Weights of a small transformer language model: width 192.
Each number is 500 + 50 x the weight over its row's rms, rounded and kept within 0 to 999. Layers, rows and columns count from 0. Numbers have three digits each. The size before them is the row's rms in percent of the matrix's.

# layer 15 attention output (transposed), 128x192, rms 0.227, rows 58-95, columns 96-191
089:550562479535486627513518505483519506520352552424452509517418464501504527573434556467509428587536497497542545463559480552501536528417569438468546471429454499483455485524502649483546538498474474487472515533561481513561613559464487419460538488539611461604458533511414373508482647483488479477
099:456452445505499576444492435508513383491549449529463536530484492436506489499511474451562446457556561480425498504473538456560490489443588572615481520464401469463440495418432590511492481433454487367543492590439502512562486447487498491580502533511535515521429515508436462492501640549492572498
088:511468506496463501433604544410388495486535508441466515523471425468510498528560411513515550487528601428462438426436449371496651534480546440570538473648459462460437478566475548427499410415540532495536457515581511418475488427407426501411417483484466525492522491507516503543536523517474478493
090:628486418495456583556511449483420483565463464532332516449495382462553487459550469480430491475488479452485538545510454523487392450498443408544475539512492543452507510446541462600419503389574514515459393424519498474484470523521482528523553519501428526519477517531529511446539527524505384434
095:534480479517509486562570498427461550511497473436444491450447457562460562493502476490527533476563569546429550546517553501540531597514483463484487464498441520498534504551577462468555493429514518559509529679499548545545477597532510437516528470569536523480437442520477495514473483483466570507
102:477510492483535435513564439487546433543490540546575509390519478465513509464532513519491553506489492525472464458458499445480390581605537542490531505430560543508455534491531381523553486634503401438450520483516474531501474544581483626504393429497572426547498514532525568511482509418452496563
113:443503447548474493397560610503489521572411507473571459557490494539466538520557448517500505466492499531511511465409506504553518334417510539509498411486511586489439446488525481478406460534322517537451475504595387448536446531485565573518497479466439552509495523508423593517548542479623507491
107:438487463464489406584490588555569475500488524448502517535512555622480515539521529522537547403490520498514484585525507489567521500480445447411477542545437476543520412484520434562472542474474475433539495530477457586529496454460543494465472498464561468492410424457509557529480535550408475521
115:402534502520471513520564493549501519434480487561485562489488540520532457584449448539372484478468530541526489542461472470531502459541473486510425500379579541499564418538467536611563498424466406578465542459552453471550534541574487592595411548455505535460468512438493539502471556571517458519
114:549421464507567470432495547553546492433380470531492459550552516490460565568440490460456518527461584530574442478381597486353527537557542464458449495471476544483453484516553474475482580500517524491618476548524421448596600495565462489524503556463524497441556541562447497543486471436454616503
114:510475445473447462464515461466430494479510481498467522485629506525505563472491459529455509531594552464477470504536520498588545501535588536459515519496486501493565539522551496514552568600516509499473556444516474462520482447512509530496505382493498459479504543543439510440477578528479569372
114:448498569534506549450371479511610525450386533541503448449567508482544489533496401427480442535492499500467573460497462541571455523588468554453460559509524496565505506438492558486505516370556482498488463477513479603497543559551599540460518543495481492472442413480416559542540527555542520509
118:494457495477493412521514528457517527450536522501464595495563641450516479450532462546510496470498519364569520568464549491444511560509479528462539489508485505543523520445432538499512412470404509519506468451453497575473624493540526438534497478454511377447496529540606413512500483438569477566
113:498632514543553473449486502456493544530488455489496559634514509450521520498503538504501516477567514432498431543464506570548510440478501536553415509528541542513504501473534473533547519611387523520526588596502385431543524597523556444416456489595445552467495501454539495558489543498491528504
123:514503533483498552576569586612437565507494495535454474469456517474463572504477517443431530552522499469595474476485514514592546504475501476383511561541537484510437423474456500458489527434524573478452511574457567513467615435521513414463487579495473557546512597339529552505546522458460531417
111:528609487426536581461485437537424527426539552526498540494526545542548481573478552484481457484490497537500478511526575480498567472474495580447431521506575427551472439584548619519429548478528494537527475425540467512547484451395482497407482574537476434433501533465524485562516462424601439492
116:484437445563491420555429484513449438529490510494461507489449547551535469543478574401488552535452432537512578544527550478455457423523494537569533529486521425529500630495424463550456416530547597556448536434555495518546555594512489470536517572543545575426447605444473509456541547479457505542
115:579510473495544491545478527474435506505472537477555517563563523526411495528542487486470427547559514563445521548496501510539543457565525540505505555491520547548543543457390404509473450509538518453506501525594566477477402616525523460549372514467636518484411554508542467511487523504550588463
115:438501562456641517577421517566605547424508512491526442528502477516461477441426453453429516522497566512544480477442554484522451491491416536570546601525458481610561552525467490476459488460506425466523425544491497473502435533439587500397538506407510495498496526641438487527499522465517573506
111:514464557561578416503537511507510494455471451538492521560428517476486562503597498447496502503376506476490544533564566463563523510441437455414447511517555540481552498494460519469449476606504490517495439550541392532562417492480431478470610434537423506473420524499421512533434467402504509469
114:504502451514473529473469461548492419520522419442480449492491465479507509587488471586545460461515466568541532461555471463554492597489478508416639476566526529457483511529576489539492565461503507509496413525479444635537396530551475446550492614468378537528520538473563518493509521461472508484
109:446526428443464467485521548432459462465492447468503506545445483520612481544508392473454476486565533472573590464463481479497502511484455494632479487397526547511468453523512513577477498606418549532520526582467598503519533538446479544481421465582503522491436538479605484517463487573514403514
115:456349517482448548487479501533475553482481480456504431420514530511517507483479533484540544455452471480491488544523469523403503486377541509450459490534478565487501609532444494435511544508448508541444416637580542518482400539479496500490551541479460554507471487581554475538479486612577557537
111:418614589479578470457447541456521542499424568514457577452427487475515498425547439498467601489575522547480510436504606530434486505551531416433510483575393449493576474461523500484507479556479463486437519528467540462541482535461487463495483441485402586403460511494493455528538460511516487539
107:590404553488475513467440480571539448538452600517462524509570529514551452370460483537551450515442586521522427463642528485510511488601492585450507509447457488392471491464517528495501529493410563528527536558542515542589440402513612512445440463491501504542438581433561495494547507497517467434
107:428472488469495615574437418599479462361523590478577501517504440566530516514422589419422484466433506491486454497507519473587434506423508458478433543620462500494596456491479493523598398571507480403578446516500518529506525523548501468616433511565499590493466554500569529398495515423587521405
106:441513557466408558455604480508510468440548566564438482501561499473411486504575563457540543464431506571547464485511402606448513492393505489463489493532425572530495541477458452515436453519473543452541493447543396495492445513499543567532452499534481483504495514436475517475483552555546537437
109:515481444463449564528385520476521486494555503483502576460519506509536512537432520426506454505533489556552464484467491478494457498586558489559553542501496517409519469516468540457408466517545521515458485485466517552487444511525575491486494555491508559489427449553509723579500521486421456483
118:552475486462480501456546523475474509433522503550515536363450432548541524504436507503517528467575462509585420548568436458527446467516432416475532491504485458467487553537497461518529461562517436481584398530508435396516484509552431459478556523501476547491522558577470477517434433524493345582
112:469394612490544575482520403471470469516545482503513497487388502551516634581459445512597542552555519488402485522497486413425508536517390431493530527450537523573498404466543562516506499430435481483466546530564500457409445509553550543573511602541504557458534556510507524598558453485466419470
111:361538414448518567436532466468526540583514541519577468503541465491452520527523432484426512487520580524534343532437531466539483502477526518497588461510510439472448446352509540500509514574457466474499497481484536499467500494478544515507439500518533574462508559487444428477554496493524487409
117:550527509459423489479464523516657484482526492575546476514473433490482546501390514408409515532402504527492436472520451474448491450468551465481648531542511515484510503494501381486471521410500544484515488481496475502550583493557538534609498495476468563556526454483594468501468453561472532533
107:537437443550431599495538512411470474534541512480372541475505456533544529523495459531524477494459486584586450474489518448482410506443445612512535597499432500603589540527603544364528557509420436563468524418399446445456542435531458467480448470605438590445515446485497540469520489435481518558
111:498531442534547587548442481507489515506435474447515542497517521500569486461459478490553489574488506606433462446536423489514539488512521449520438489503445555460434417617493403543526515483455502628440487520491477529499488485482546527521536488509507511416575452421488407411392676463492534437
107:529481407371528545430492608555531468481475474505490510529438489422569464502585619519549500465416470521456529512422519504607452560545496542472495538435520491424468457516527523553636489492523387550521539438461593471584469438504530568425540533407587487518527579582554535511517509439531556498
117:467555525507598466481357486419474508537468409611524492632559482446497443474527560485481502479494512604538444480559502428494523479459526452470528504475452444450529573497457494605593470521503472465486479481530427495487424491497506567441462581476513593536522453478479437583528515571461438457
106:494463485570537385438483536523478491541605531518465452475440418479434451589508495519538447501510451488503422459550483556318537494567490471566560487476532576523629508557474490506548511434479497584484410583528577480472584495535546412479569535494517445519471614445505571472472470556525570468
123:577453534518504408510491462520493463499487464412498563519465443371480506472430537487479466444474503496451513507512528519550498527507517437524530483440549459356526500464479480404524610477399425591506481504461489497540513485467486494525499420507650476456453479558496489577547439469489513564
# layer 15 attention value, 128x192, rms 0.243, rows 59-95, columns 96-191
092:544463487505491504494525484500452584384491545446406545536502401417464526514470475485483567515488515485524516503441577597533598507540480554410601471506507546511549476490515507465426459518404469557567507426481517433520505495420541476505480519492487550450544569466439509484464483501432508510
089:524418514538494475592515494498560481564507540516478424472541480541476514535516570536434487513471423517557490524506459570493450480480512511501378531450520440467468478429484437495503466451471441544447532433457504594419473513522479500548574491479412495521519494481430443498469558570493596443
088:460454528587480429505530431485446525456450506358528492558442579574465510569494475501484499504567497561489524509502578494410467540568517504460474477564502507497512518456399545390440478569496515515559496498563545507553413530500543511467518515543473489430446464479568407589492442572599552531
101:583495453516478445454429531558502448520504463509515555460451568485519525514599472478572445536467506487528527494380518471460473421526427456487427549409476430501486445478523582507520463391475528544593590406479432535498523473521462473479427427454432473547521548428546638491499501535505491589
092:449510533461563528469532501501480570518535542459457492486490571436515428479525465540517437537492543496504621544473502486550478366465517538431529444509483464511544511573476642489432480504548423467474434496542509519481537524460599464480574515498584544454481483406536487576578514569452600509
111:528479518536399561551521460406474470485568492486478446463487501466552512501481545466441484531575485557427467578492474506545505427511429519518561481516502526555505513556437626599513519518443427491519595507471539466521461458627442554506519486494585453429468445503440482607584526542432480471
105:438530578438539572467572549412523498506506504515561489491463391543512482486417416431319478464518486452456491452528544483490500418461403584542490600546563460528508518548473608456488503488499462502445570475478474520526425615416506458526560511524495474511486480498539420486542505443493449436
116:490494459516485473449491491591487533564564562455485455478490504565523453484474526539580543604524516528501494503538485496505489561517473535473478415564471429614463542481493475445484396554531486535610542568466489498566562433477532531471547489500491441509456491579481583397573553509512474420
109:418553546475451449487429574534545483489456529481556625477525491495508526510520577532523493588572489498462479569512446497522434493580466561574490472509469571560502523554506533453380353571490497412551497467443592485405431499464490522482466464520483450568574558514522489465496481514520524500
114:515439512549569545492543570375491513542493512475497459512510534507520529576487539460518450592418434577530493619516433517450498496424503429544503449580507460372529368541487466466425591529463626446557399394498581494555513475514457573450497490482565531532538503547607568507507461386577437575
115:540429391499404439487510526479417537576526420470512486543468439529492454536442529550539459486522436341570484487569442371549502609492445500501511515516524505497513488451556434567482508552481459512542523495465455475529504483436544513542498507542484509534551514470565499461585555436499532600
116:531440431466562528532529519415498523406490589477472571463531486472472516469481436549477554540448486578518507449436371499599542505463511478480443523362524523514469523508481476492459478502502376466486525451458546494478504449462558386554445513520367542488512455557531555576559444477508540478
110:472475467550461579508532445588506470453451439606430588644439566469494596494542506515482449402528496474492492471547501446538427475551604487510546611491512508562506454524537561496504508525474453577578498494413523502442420488509418504462499540457489470525474519577474558566465460506472505481
126:592496474512486561512459414481442412484544599427471561504540460534535448503453501489494580468474525462459480506471534541519541437466541468504473579439504453465442417502545507417477451493507538551444472447416514519580476580507539592503611426504423574490530453550512508514400506484532517495
112:460516430554443537446554538488538449451602575449337545534602523502537446485488475539516509477524515392491516471488466581484411476580518467554612448534587511479444473376445483532550461464460527475451541532467439597473473437498550582507534442567503592513508589455524445463454546497423445501
111:450554537443590533477540573525502491522416487500493374419470567507471504469483460533433472484508500462410491453448477510617496483506524421495540558555541394496610493505616504493434518442525487493473453586470537538470432384397491444514568507472417484527477498486501469519444545479586537525
115:508513539456461508544411525501460542504451582537480470454504450541510469472490543500476515438468442502506522467494543555486501458571504444469485484510543505419472487510591572479498481511567410560394448496446409661509653432538405526392557475507465488503495569594487511453443544466513388437
118:390583529517427458447531502554397458437502429578469502481523433421497508527491494553336543514448537450463532492477514515448532440451494425506580387469506469537571499484491535493467510552568562485519551484468569514582521502502466488515506485525536479430541561483547485528573553441445337489
110:487487542446524559486508493503512493577455404496571499462510569370512538492481491515462491440508448349489480528525425458461541527485530464449567419455473482575464534592494530491569490547628508473564604450385616574505439529468487451557465575513495448479543508515480445506495498485586562514
112:491502453484493514527553584411531546516524537479515476498552481514474462474517450527599435515500475412494389496510554526448525459514416455430512459476447494514368479437486505506526483516508579458526479473480507421579521485463476484583449504541608508464497523564515457562572412434491487482
112:471506475584454514521462462567502457547467532483539500567469542520532497520491481506554511438526461483499487528472536497518504489528421466507555431544604438463475509515471468449608546516455451442470477430560438481345356487567501525507474512467471483569443565574438504564484495482529518461
114:443544546550531478526535504482449509491505489446455431442498445452576477544597562424501500451444485471445482509461449535562507534586553540611484581472542473508566548498419448509487527497464461415535437505458477527538509424525612478525502431517547419532561444491472531504453470529497455528
106:546501510494533587568485519524405494504506503515490425570521537503448519460429479441412520495527497462508522428521488431456434465478477583543477495446595472462528514555466501396496510480583531515563443562504456493572526568519480506497547488483500475554510515468518614465541582363534518500
105:577475391514522467535394506425524489510495433509571563493552536429481567613550416531475539463520468590557508457501537602555421518556529492495469548612524388499491469481436516528436512432510468617500529525512454553459551464536449564553548429498535514574533526527539439500574458473553439483
111:523474509459560385415528601546519453608416573545499564517515462554531571496564507468488550414554573473484565641465542511432520466422483558510472507450494506429526535453487555436462455574563547523471552471501512413460525485435441532533599471544443515564545539506401441521577511456519460378
109:529501517570448434546397521466463552532478516464548461507450490489514445529468437462441487457484530545552433545512523448458473468562585506443583430441534479513488501494604497475517557455480508529543522523475535545543414476458537458450544411541550506533495462496464392580659532505543522515
112:540501542572499491492582556461459453529471578566542430527478466398447519508551587528573487471592534443453532447462460464563564571507392466517507553464521503517480536522483454459529550506444444501519515546489508456521583511510459517586517483423471441539532366470561406440565534504620381415
117:587536564420537550444548514539520491441411408471537473597489415461544542555503576503589575484425487432472544493502577514509448586474634560565457499488542548584456398503507501462568462506506651480470567576531567491410429494500490403486426530530550434473439498446468561490560514513524499514
115:455572504497418495553515519599481541455482473414515469456639423489500428434493492490553466457535460545530604399517508461580560503463574517549570455491500427442477567521500502476596436539428495473495461486444448425548464535498530495509558521434510515529480520440490496463465491522608600456
110:562464514513541510464510544457581511343508483609511492452492508553477486514533496503440541443463478672428620533454492600526546599473504477546524511479476531498551485537415499449525477454542527471441477480503437472506576410486481445513506494526501464541420515436505465517526579515539514554
116:546480507554477534538470546496446512485531581452485427509494572571507419527620490544510400436494566574442577537483553451493539538499527468465446443544611489546459475555472524553462394605434411455542543521450579471425475466453459486503521534513495487474456632488420549479523532436531515556
111:543498525561561452472522460557533601490528592420491461472469554431427463548543526480443456417492486501583482572478497534463595544492504493488478399518465419533434526498504483582561492474469589509493445532405424518482358550410515561524467527569542406524415498437486442557517474572534473533
106:489531546537489403509465521471521437452510488469530417426480541484429514461515531588531601459547466494541548452442614529547476431474524511466500508524555511417494673370485497489467560476564543563550492484505514398540529466473511533513381470476526468508524469499413487496509480483528473466
109:499460630550517466515502510473503413551507417521525564455580494535567451466512479524483438514597497501521480470520441586436459494498531531491461480461496511478472482567533533378504508428469532548647453531525486475429535458514492478737524500478555602523402490484459520468505471505594498458
116:539532583479391474457460519513620470490581495462557491537455495480443645418497456427455491504500458553533557477375569570475430532503508465490516517482541478497478450492412514449488406503441533554560460535469507428534543509499595519511493573562521472483517567557514579481591466452435545435
106:509521548547550473562541496600450551470531465485516516590506490454509547395512538532538561470455471539494602444476399486577473565548500587504471467469476490547450428425602542497551476590474439441476418510576473528506466441557362557602578517390509575420522470550511460505410509508462585505
119:471482582494524586565521525445425480481459415613511451477558488504543491463516541496590553551612594525479404574474484525421474578469493554461462506532422542528481525513543557464479514509558520480548355518568465456429516505524534515480490498524505470503484481564563510501596412507464492467
# layer 15 attention query, 128x192, rms 0.192, rows 64-98, columns 96-191
109:478547584521517505344611381574457446509550462519379461509434521506513492437553484494443486503450456567430416493585492397508510475534484493539387486569509595478562535489519540449537567482499548439419525576591413505429461412479525487506579477528463432501507494549399504464470506550473508553
112:382519514483451531514514569544537489537425375527541432449548498522420473434478516450552549545523465516520521500468489581509443394570423520486510400573665483437567539470483504430563503440487505522519521527591468562537466486504484483407484453508465514556459514457495595480459631476490531432
107:548450449473490491514397432534475496563503476566557540618511576494518503509491541496527525530540489496473484488440457547451460520392499533546629521439545523415571541587490462491512485440558500493486450489499438433540488479552538576500602523521492534578581517491537548557522500615487484452
110:491428440580445557520526510558460558516500529477507494509472513416567543474508460399514550372451452388562545501479559523448377487473459546579562561484564472474606487583560582495557568527594521442390447468488385495523542513579558528428470474424559493476442487499517516498381500516536452487
110:480624566447509481525584527476489504540507446457517504469488494480526490478501555501494486476546463472430466507456494416467485467512404553479426530506504480516407489498476504508506479505514507421492452468504510591413489402513441550527566532556435564535515522433457390466440635556527528582
110:421601546436499544527556454464565482451530613603463487460527413571520524485482515587554465470488411489497522497468534534427610572517449601486418556415543434496498560478428472539407452541506464560505486543499561516584512509484488504532577488503603424547524394512661589482553500435443459505
105:593490471561493561472427565452531496518562432477514433452509530483521543549468623488532507418545432509535514377446457483555445492489619459473526438487579503429552522438510475570486451551488432560568411395525490562415625482502470511510485406483540448589497461528542460545453522563570542436
113:495447493565464513439594472461603542564351502564434486513507490466471462523629543510522495444478478392472384575379492499530633518426511523559535413471452626472510548482479434521482478498457476461438493544483528552481519441487500501470454554440508561558502460442546498433508486534507544504
106:533553482492439561512567479465483503519489478563511547547426422524492529509523462481554574632498490450517450502520412386465503546483451516481465523569477533514510589445475497508497612479508527548544490389499518587532467540469508491545526460429506533493460418510427549552566528438595528553
105:493500360547582571516539427431480468497517550514530515520562486443500550529542431539414541539474558503429446465431501432463568472383495536582554530459476571541606533541519531504508514385531453498563464554461479479635551507463517498515585467411464475487455513576589523480527493510519395548
112:540548536566517450479519534559474552540365510595550576452502480465498583617505530480509555441543557573493519495508445442470537560583528483619493516432579411484630581524550514501483482510555489453450476506554572508445391503482542575490513433476520428557580482493541461497420506404461531537
106:488591554482483515548508515439533470549512504497605638422550514503547534533449505431455520480423478529474558464551444601541482501526590513510469555380475530507573536514504537358461456501443543548505461436434522518507453505487479563484565562497499578553457532566465477406548414499589452563
108:550486583494482552552480491492476419511544556593596542451450495529483427515527456449446394577517527598478541525435508631473529535416521552540432580594462478400581541478520566542540471474489470443481540473535419527449544478481565543465516485526475475375471462461531431487513462559372461504
106:559572427575479455496501482499508562451569495516495499613547520539506509482534457512578577488534429483458437610510493563484501496553550466435443417504498400556514537413474554519452535544489495466443472456472458454475479461586435470492484562396467393445486563501574447537596438537443473442
105:493514443504508486487466399489479578484495460517488535496555527560471408545537529402541469508482556398506460567571579525569470479465608519518470434494528523531510454490481514634457396575574496494476509460623459525462482540429509375438541485496477484417497517474466468493536501541538580512
106:602477509505479608566549462564507566518546470503506417502591542446438457563421428387573479509501495489520474520581533443444540577462557581491495529447484553460479433445542400462458505523477548512504483569531393505456537478490496428495460478553427553442413451463513455400514526548620513606
106:565479415520457505512512448559595482471514532497460548429480448460462524403504540607557546505455526413470451530499505471470559425530461444417519574493563512503548462494477537516509480566534393525539418472529460515509431500465447520490547596498543531589564472538537475409459405422495555521
109:558471529461456485501549537575446456511474478488622366547494561464534508578548463558492518476567484449488479482442492495455439500502505504493521411524516524541440452515483470539496506528498546537490511534529596542475414460523487561389466532549511466507527460497455589450586495426401490497
110:534534465444517545379417480475400522448469512587485497531479428475528486532555530533496625498538610511514561574498486487454539549526465542485583475559546515463473472506547506491585495554615526495499412564477550495412542524491396458448550547490474450520444566512522473474449480471472470484
107:548565493491505497461478541479555533490525443587437500541491477481500483468430550454559393455523435523493551488428583530524487537547544499474447475523477499509546430457542489449433419522555402569559412483423447578520478514444381499520561521441570459464434525585522485517505551482470515445
108:509632513495469581589427500419499516579478518469460470427464518545459400501484522414498494556498576452453521422407433479527538527609534543565525456600532477490536554472450495561514517543492580527443568524515541476606557528547443488476503488585528529537512522426523425453515504500479460530
104:449492514580578506485539544490470484505557479481532521434569486471583364570506421387591473499505520604555436522472431455574444534434495466603551429563477392473509540415406437485499611512500560440524529438438546484522526514514465610449564550450521564467537528512490541502541488394505481469
104:526416481473480437498454484487533561419509551431587551537511514527484495439578538411430431456559472492509509574536437477397467635481389471462554438535495478460549528385492515487411485484430471503454498479429489553499490478561559572369476490498478503518487525453497537413502395511512519566
109:528466491478557486445479522409571486514492534514491508453430491519516501439534570501513482517394514432385512554507562499532536502515552449596518514488446410493457485441536457558467407551402531476492430482499491474450433476504543561449510487483470498433539506538454519461501584503455496549
111:476515387483524504472421541427452429460463502461450549540525507527501460452486486499472516567556527544561464438552510392451461590606561487538527484499483461499482431481525446509476524519523448512527485530474417526547470494489546523569538499489486472532460444471570495407644449539549474523
109:503574458494456513469623516574508442468552528480490509533529547520530570584510536459431513505436496523490522550532512526504482539547470512472501467476450453533548520408505416513499513484452558508545425510559501524559494525476528578446503492580434482589447563525591463545516493471472497443
106:493528467454504471496491430457535562529526426456594489472428507435512559563484474507453536417497550557549471538573378531498403486508536513558488494535448490554483460516400499435498495501522451520498486405575471533484523508578543556554472508448575502460490451546557524532541430490416490536
110:470418492482469537520466482548507421481461469523445543493516465456474457510511443495464487404505413535517509419417505589453545534471523469509561441444466448501451534519557460472540456592506508389586588486536516560509539515605542575556478482547397506482463494502509504553448410537539476511
104:513527615463551542481544452463537492482507480519563454440471557587632477480541498505413529482539539489468467489433468548480486477461488570538467451428563555446535377581399557415565558432534468461570401428551424605511491524563479426521488488430458554539466538512518494492546510457470538439
109:532472490453562533414550497560488506548456486546458541490459546551436504558575440523602446542449549455421489411526547469507465518435449451505467535549606523525565482436559450430479573570489494478536558456564466596448451440492516461497444582492520539511471485525653543564436575498479426593
102:431425430566462533494479410516528511574464489488538428427536509555510474535533481437607529516450530425520439539438431511459430549437529468443508516555401457532473589491490610527510490439549490517475349529495521501580529476560554473443433420534452544507464543564509518560545630511588446440
110:578478553509528520395460489537504547504444449524484455543392538489545506505531452479427479536438500494520535458633581484568473452486527533463544490500489532491498478492493519506424430451453552439447516407537515547533561662523502467467542471532415542574515537467581551482450465517577479468
096:492416512552474594486577390384492531370521486545476452498539487505516555482530486539550535499508566536477507428461578559452452544443515513365533515545431575526552506487455540517499491483444574510499534531413465549458430537547560462470459494433433415524464392511514570504508496476518373421
085:547522525574424521462553448488465461516528574483567476408362496577487471521531515576505467475518554473499484606524479552498490457561503568509476462518486630521477433507440414423551509425503511444543471586454566553548544486483391532551540419498495561487580513593494442515566523434520429497
092:476420566499537503560373521542573489565469500536520469462459411507471556481543493530447492497489493484458480451477544561510506531500526507463567405473481545553572549569538478447492471584534488541521500563454503524636582558541519604588505528514473516485507537488483551494466484483462591491
# layer 15 attention key, 128x192, rms 0.195, rows 64-98, columns 96-191
108:510518409430496555507582521455501544560456536468493486548507483462490436535545399482576528502457463458567436425547506547553542539511430516587435535573532515465396522541604537479506414443518566575504512464503551568485532535440462415540474456532543496446473445469534572505504448501452563511
110:487491418453535573558484464561464516519447479490435499443423664493470551580422487492490499637441518571468540503438531585493642434446473549448533566499603544462482457514464510455585503502469441509501505551459444521496470528450540395527472497460441493568452514472446461378535395492573469517
110:548504526487491518577451469490497524526523464585507467540560547532404462513412587448422481529424491472435494452531436527543430423433504528531648549474455445486556593539490505596408477583516491412520469491577526512482476398470449585643495486590416541445460498542550477509511480507427507548
115:396527544568456457544526533534514499455496473489462455567488473476507444644486469437554560508451462434483542508475455484474436484410422576365519452518494446557523569486515559524462510492568560495516397577451442468445508506488558449519565588530459570524428398490488539456459472472390449512
115:516606582482500587511504482474489568544548577485507458578513470428469505487624464509534470514485392507566469391410577450500512468504478500469539512482460485513400428425461523499553464470463513422503403444542419476447546388415513515492528490511442494549473556552545380452554563662418528506
106:503635514516576580497482425561510500422430565571592497461600473530541462520424527601470461527522486495506404535512485537449620499484518507488517606584508498504425543531463483495470506579491498482516537529465467430490510412385412485454578496498566481545555483512455543533486500504563510456
111:543593414474549472557493598472476473490472508524493467451530546427572543536458500516498532416534547500474559518501490428429491485451581486534639419475585507522522551418479484492565510505484466434498482516379499618433510502473528519515406488453469489524576470527382550587517498567494504509
114:482438534519514440490504580500508626503449530486418502424473503494501539497580527441512373415517548411486475463459467524496473472477570593491562482537466520471456475600449461489485474464530432499423546509483485503470533494558536484528425535541428601524476504515469567485528604433465484475
108:459419564490442536531561613461544497460531532443564539510382433472424571477477383439559545600465437502450432480509514455482494477433471447537501511563523494454470544445490483510557478566498485515416551549585521643496463510516490541586503427485552512640520478466536439423476468478544461425
106:487395501482529548597456516524576515586527575529575520536643470517457468510491443470549591511399513485463525480479536462402500474475513491429513539449454549601573528576582391523510420460527536520540466464476514508540503489558469515612474410563526483530469484479429581554443465539490456398
111:564588593458404517495553486414534564506413506563583534624519513468467502536461497465530428488550541491486567468452520543523524508565446522520465393430467533536555562495576465510433488431442460501454480530542479635518438472521474496507466506514554498584546475554569433516567513532432612538
109:550571495576515463425530568511419532538562537487595567527520531479456480551443494416388477608438547465506531547543500553447595534564528543505444480446415525514498469534506450455433519581442603507524608575415513497525520444592509564474498586609516548469484456507477443499479443491585493508
112:551513557512435503571494430409514434515522480477519544544471508467464532499538452496530461537462470577494488536475431524446506631458559454642577505468518531426544556439476462507512428548596484452466548538457433507496397436489581460443433477421424475341456502572470508461516466444499458414
109:517500400593506458418510566531575561491490547461442479546517479625518542452507415460518504414494432547547477487481433417590552476487501511454517445528600500566559504496423570515448462530474468510546524488441519485476555573579534498500522576440409452482559504513492508545491474516417475602
110:466471554512543568577534358499463484520573538553501520548489408517470494468557581496548515554468482430485403524521565493544549506486468505485424451469570446468622450502447452562490419496465530430521439495507423565462566496462425511563557512416545528524543419563502512477581511454567538502
108:506494455479467484496494581552490618479442440510544447510483552473507530525534453403426558507576432500452483523534414491480560564463538470539538536398476480437508414551485531570480425477554554520420483471576521483473529493485459562523399533524482575565459552439479470452462533454451524478
108:522490506495483566486419515504549440386388640446584424507528434496517450478431460603501490506498625528455450529593542504516436492445539398474535535510475482457536490492494507489424569463550523571471436551536461504500462483500475423527532614485521505428517567481499460489457502569497537485
110:437421591529476438505471413543503406508488582453448564388516503509491545581532545518490522456595421519538568478534376462504517439566468491529514480452583583517501500439483472524488581477518485504456453392544513538513528462471562484520481547581459424528488533472430548460521460505480608503
108:504521538559602479457525486507459542464458536501542505462531494473519479580614383507467532517561581496483499499610420496469536459532450513443494618555467521538596397402506513469496454544502533511503529504555439503541492532455590473522536525525433437471439496561566467514507497548438480527
110:489468480473648474489547462512528500526509575451454542497516515517432554489481454466514391452496424571435537490534494562493451589546502511553458399506563540499454574477576490498554442485499427515558519494382492507590379543413541632511499483495571516461462490482434466519478471499489537582
109:559497456491471490502550453406632436506495489498429476494454463442506490478559500432475464457562577455466490389459454617479550529532609507547484516516514482444460475581563495419546533589607526575468552495601460474577412445596512497465527585527529442545524533464502528450568492546523487551
103:452494584531527491477472583466505620520558488530396593537478425410521468481426555457535478488552576556540479407557524422455501521462553395456412619451575495520503560478514526451415515511503463504492564523515494514485567512528499452487463480525477567445403613566428438471488463514528554467
107:496449486530639540449500527438572523535544509480557593598464573562384452425576627407434503472472501519429459563429518462589494521488450442451525541456569539550520563491549534506419492547565533545429444555563411556520472492505554414532495421430478612435496598475481536436525421467464484473
107:524578470556498452512453420460528478491521507508566533425573428447594531460589548419561562473516547524483454495550557528500509465527483501541570504518556485502494495526535530563509532562448479488481472562476464504513457441488546497518503466497488516499496520521499484466491561483570627593
113:578505478567511543541464478515437568427457476498439535445526592457431496525512502508466501448485434461573488459536549425437499481493417533519544431380556445503467474509454444452499469538440505528420492497598445537533505494404590532518539519431533468519490499495534572425578388534456455434
112:498599576515502527444522499503561457444443416491532462425465511476485473595507563439538560502538480511483453491527511500527547480468522480510477457403488478528481471479532386528511546447433500503635628474599503444574467555387525524398492421471477535589457571573550549494458470515451516404
108:453525566440427463562556547451537513507448482451521521501471501532587512538479454503491496449507455536504420516563544449530491447552482497469555499540526455558417499499542355408476543565445508536438507464567548458478506519562526479505503413471368500461424482550475602599496448522476481545
110:477510513491496519517454603482426525519507492518498622501415423548503510548452552447398535439425380549480519474472473534492463512476497450434416542500507494466447515519601503525419610529611536472567472474495506477463461413457578422528481511503491396444494492556558466526524523591512498576
107:468436526521472510495531514472534506557609588491509394517566508505632501437500447590472469518485524467499503540445441530494489585469486564478549516444468567487499486477418423496532527455514541464487607510514453593482492567467369476496500509482449508490581493459523506459490389524415525517
107:528541531530513489580445558576490538524454614578568487361418452404512461528619490490531403583485486533462508506459506407531467491481550464490441523553512486567567540476563523550529483566455607521476448459472453497425418488537457467479405514528486566473484467514601531524531572445437486488
110:447532524443428528510474342553458477565363514469454516445497510485431490490452463481449526521500564424515564481485527502460487495590528425471445567491449474515504550514365542501500479523523604433516444533607446588521523605549518475558450477489485540578476448538428556538491571499507494492
113:535560551505581444401526452563490473503461476474478458529496513422485434488536568461437477515453544440533499478548498529405400535467451453427585453558410591492469507493484499494428540431559495486570524449562486510485515572570477507582472579563480497565531513511559473560450515511436517396
097:475426488528473440449545435384511479377414566430410482524524535595546544454487540494529536524490467502491519483399456537482549479397500489406537534460493499501484502502537470589508593501497491391539536543581525484464437563617464438463463484492521491534443432444496564544449552449514409515
088:508491563412511607520476517516598492490541411459467549426476565444532517401545590498528566454393515428511491472501510391500502464528538475507617572448496551561525501506453509476455519538519510452509492486503518577580576455556419465600486480529566536435424394499462563549518528498442458496
090:464559580475515458545529501500595512545469575550499597421361432553477417426515581541468590439472496454501500587488485467558563551562589516545607496481532485578490484562555477445501504556501489460565487467510524500579404393540480490582484558530490467573460470381512495468490514551510518422